From a checkpoint of a small transformer trained on Wikipedia.
Size: width 192, 6 heads of 32, MLP 512 SwiGLU.
Training: a variant of Muon for these matrices, 122M tokens.
Each number is 128 + 24 x the weight over its row's rms, rounded and kept within 0 to 255. Layers, rows and columns count from 0. Numbers have three digits each. The size before them is the row's rms in percent of the matrix's.

# down: layer 7 MLP down (transposed), 512x192, rms 0.0908, rows 444-453, columns 0-95
# gate: layer 7 MLP gate, 512x192, rms 0.0977, rows 445-453, columns 0-95
# up: layer 7 MLP up, 512x192, rms 0.0958, rows 445-453, columns 0-95
down444 101:119080105123145120138190134178149094157134129132112085134125129156113118109078163123136094145088072092130146169108133156119110127146123121107116156116120150154155145130132115137091142108147131127138102128122128135111136147173096140121128159123099151135072154104101096099146214128125157132
gate445 097:097095139095146100126135131138125143126138099101113082151129133117126126127107129162087136158155112102112108140127144121130143078154141126117103109119120128140138154146113098151087150114147110149125120126118161148135146123145133111146184143125114155141143126138124129097125160155139128133
up445 095:117148124118125152140124082105152147131134146130116123139132110146090099149094132127121109162089125140148113125163126091111132134141145190146113152116158121112153123164136169126134172107128115153118097124169123151162148090135091111151116178125112096116153084104125141156135139130117168103
down445 094:126140111133091133175105160140085081150148161134116152096133127101151163131172109139102109130135115147149162161104126146125145134099122100107143134123161170189134103173140147116140069110137147106128135143108140100112127148107137094089148147113135136108110163155134181106117143123139118091
gate446 106:148125121103131138125117119115133120116110167124123120127109096146052068119107161072099136159116128149136123112155120138138079134132128101135127091125132096142118120130181100114096131120095145132135118126139118152121108129116180127131156107160215155148133105150136108191147113157143186156
up446 108:155127108111115123096128143157139128156093123128146114172133121075061115086128143104137107155136102135148142111122136142098150134106100128145079112176127079129116132150168118115122118137139136146076131143162136161066139120126151115182135097157111111114145072140094173152103122135132101119
down446 102:131181107122101143154108090091130141066154119110116149138127091134166061172113103114122108115131145111124146140122133137118120167101107065137127143136141120150113081101078087100145106167071140137153132103121067149129095120150133118148143129137167155094165132137131095151094143132152090143
gate447 111:114122122064108177143120146156160133128089149116116142083106128094143148106158135135133121138088152108098129121135141086060128134158142105115088112144123096065124130144096122133134095136098140121108096108116126109140139124148153185082116164064150124141135133109095111131123120109157106129
up447 106:125132111147143086128069113113090158121153124089124157102135185103103144126144146140116104101148138123125104140148155093135121120161161118149189108117135103130096139155151148135123103141146119108126118175140103129139142123156120201128111117114136103160102158148096137162147128131142092142
down447 109:141134135113104105141115131164118105103116146114136128115101118154119170130099082148079176117123148128170108106138167111120124135085123093124175098155132129127133161083110139141114125134142142154131144148115077119130135123128116139165137127121127109142109131138153193113134118131146113114
gate448 097:125137118138098103142153095117116140130126096101094137142116144106141125103115152173169125117156113148123116145128140094092181117107084123165132094125145109142117127111170120140148111139189119139171109167103166091122119125141105125172115074144104115144096104140094109145130086125175099166
up448 105:149114144124114151105086132181166168113137132162106125078108139113094126150139134142082101161119104128128132121141127101128095134176127123088084149142137124107100111136120117122119131116098121108091139089112095108144113130133144189129169120104172124122167140157092087131086170130119170079
down448 101:095164124119125127161091083154120077098117104157085117109073108152164154086128115126166175144107149134154172143108129084136077151152119154130094151169137116084122166141118144122148102117124092063110151128122111125105127142157161132148160085134104128096168151127154117123147128135098125116
gate449 100:111149102135114081124126118094129145158155118128094115126073134128120120140111111104147129108136133182098105109212144107130094171131086090090143108119137188098137104153158120152105103128156124139093113106113124153160109095145111128100167178163146168123138111122105150185101125135163143121
up449 102:093122124135110111130189121072116165161143091078175149114112115140137097136140100136146122134158136096129144136120099118095134161146108102138154152095133145097136186136097146142104101159106131175133149125111114130117141103103128207107148137145092122145131108110144141172090091153169151101
down449 094:141131109137131075105143107121143163150130096123110140101130145142156101118091099094128138181117143107145147093138091124148127126122159113109136112096136152148180122122151179133142089127136128124124147139150126114122108117113126104142087130142116203112121144118091112092141088115100125131
gate450 091:103096132113188141127143126146108104132142150123124125157108116137145096107145118154086142133096154136161172098087131130111148090123107124146115101148148088155150087089163156115108110174140144149152099133152147114211146153168115126140143124163104089116160108146140146118075174132134117128
up450 094:088139166146066119130100129135167137130080116119123127097109103105155150141137120120149068126085141140155135144153136135151094130134138141122194161171152104157114080141116127161120146094139149120101114134170130145154084156156150135160149147134117132095145108099110128146103151112115128131
down450 097:128118148134118106096124136142143087135143152121112119118127111140107142131119112109100166085113087124106122109139124141147131084196125147096091122115145127066097143097117155129111160118139106119106091108096104118153062136127112114158157103079112121100141168123163100133151077145096158116
gate451 107:129110104096102146110101116110144120137130119101095173142163094129173124113110113058142140042091093131167127130131113128113134146087085145093102128131144131122099121126137141128110096151122108128173112137120103138144178127128135139085111176137103092138107141135145127129117159109131122142
up451 105:108128117104167146112157120123149089139097104142118161132191130131178117160114061145107118129147135097138093099122145141145137148116081179147129148111134129152167100101134111140125091144133152155123121140092134150165154119145173116139134124110092080109162124124163132172153131097170178149
down451 104:175134115138146129099107114095117127154117128137166120123131171127139104133148131142133140104136143175167109179165168120129112095167107144105153135146097107114143139154090115131139139137133117127127157113152090116112134106164098134133147129100118138139101118088128065142097111099126091123
gate452 098:134139146148130156116118091106095145138116108111112128087138149115158143122090152126163114108142098136162152162103132130124143102109127072102120136128131111071145137151130164123155139139172147108142177093105167106126119149079145131079151160145146133105109117084153170110098107135118111125
up452 099:161141131128145113126151105112176117131107132164102175122125125130154120150104105116122179151110126118162165113142167166126141076141143139095120134139081163104128168153115101128100156141124136133161144110099106111123111128106117116132148089095098133140125140136126140174125153135145074127
down452 098:146115143126100107118099157125145125101096156133103088113137130108131170173130108108098153152143088155126092128137107125101123095117111103143137141097050163147159159127150120147095146141143102165197152135113116133124135145129160122151118131095118111131117123142158102108177093101105152094
gate453 103:137107115163115115145146167101131106059111112165152128112155121140118142142120118115144153116121101130117170141145129159101138152125104133113162150091151122112146122103080147159098159107162143125157147094135133177151110134142155100153098139139133137178124120087115133131097143085169169093
up453 100:127154106158125119132121106165100090137126130123088133146135123140072121157155141103144157153113110114121114122156116079151178202142109147109128145143126119085126085089140115114110170164111078120156132118103141142092158125121103115165125158122135087146116166136103124145145092144131135108
down453 102:122141148133111160132179113127161129136073121115173128153111109145123140089113159168127119146138113128150080138104088169146080097148156105136116145147151119145133159147117148132129118087133147087112135098146124088125106078155128126084115146134148118144119179117125124133165103097115105121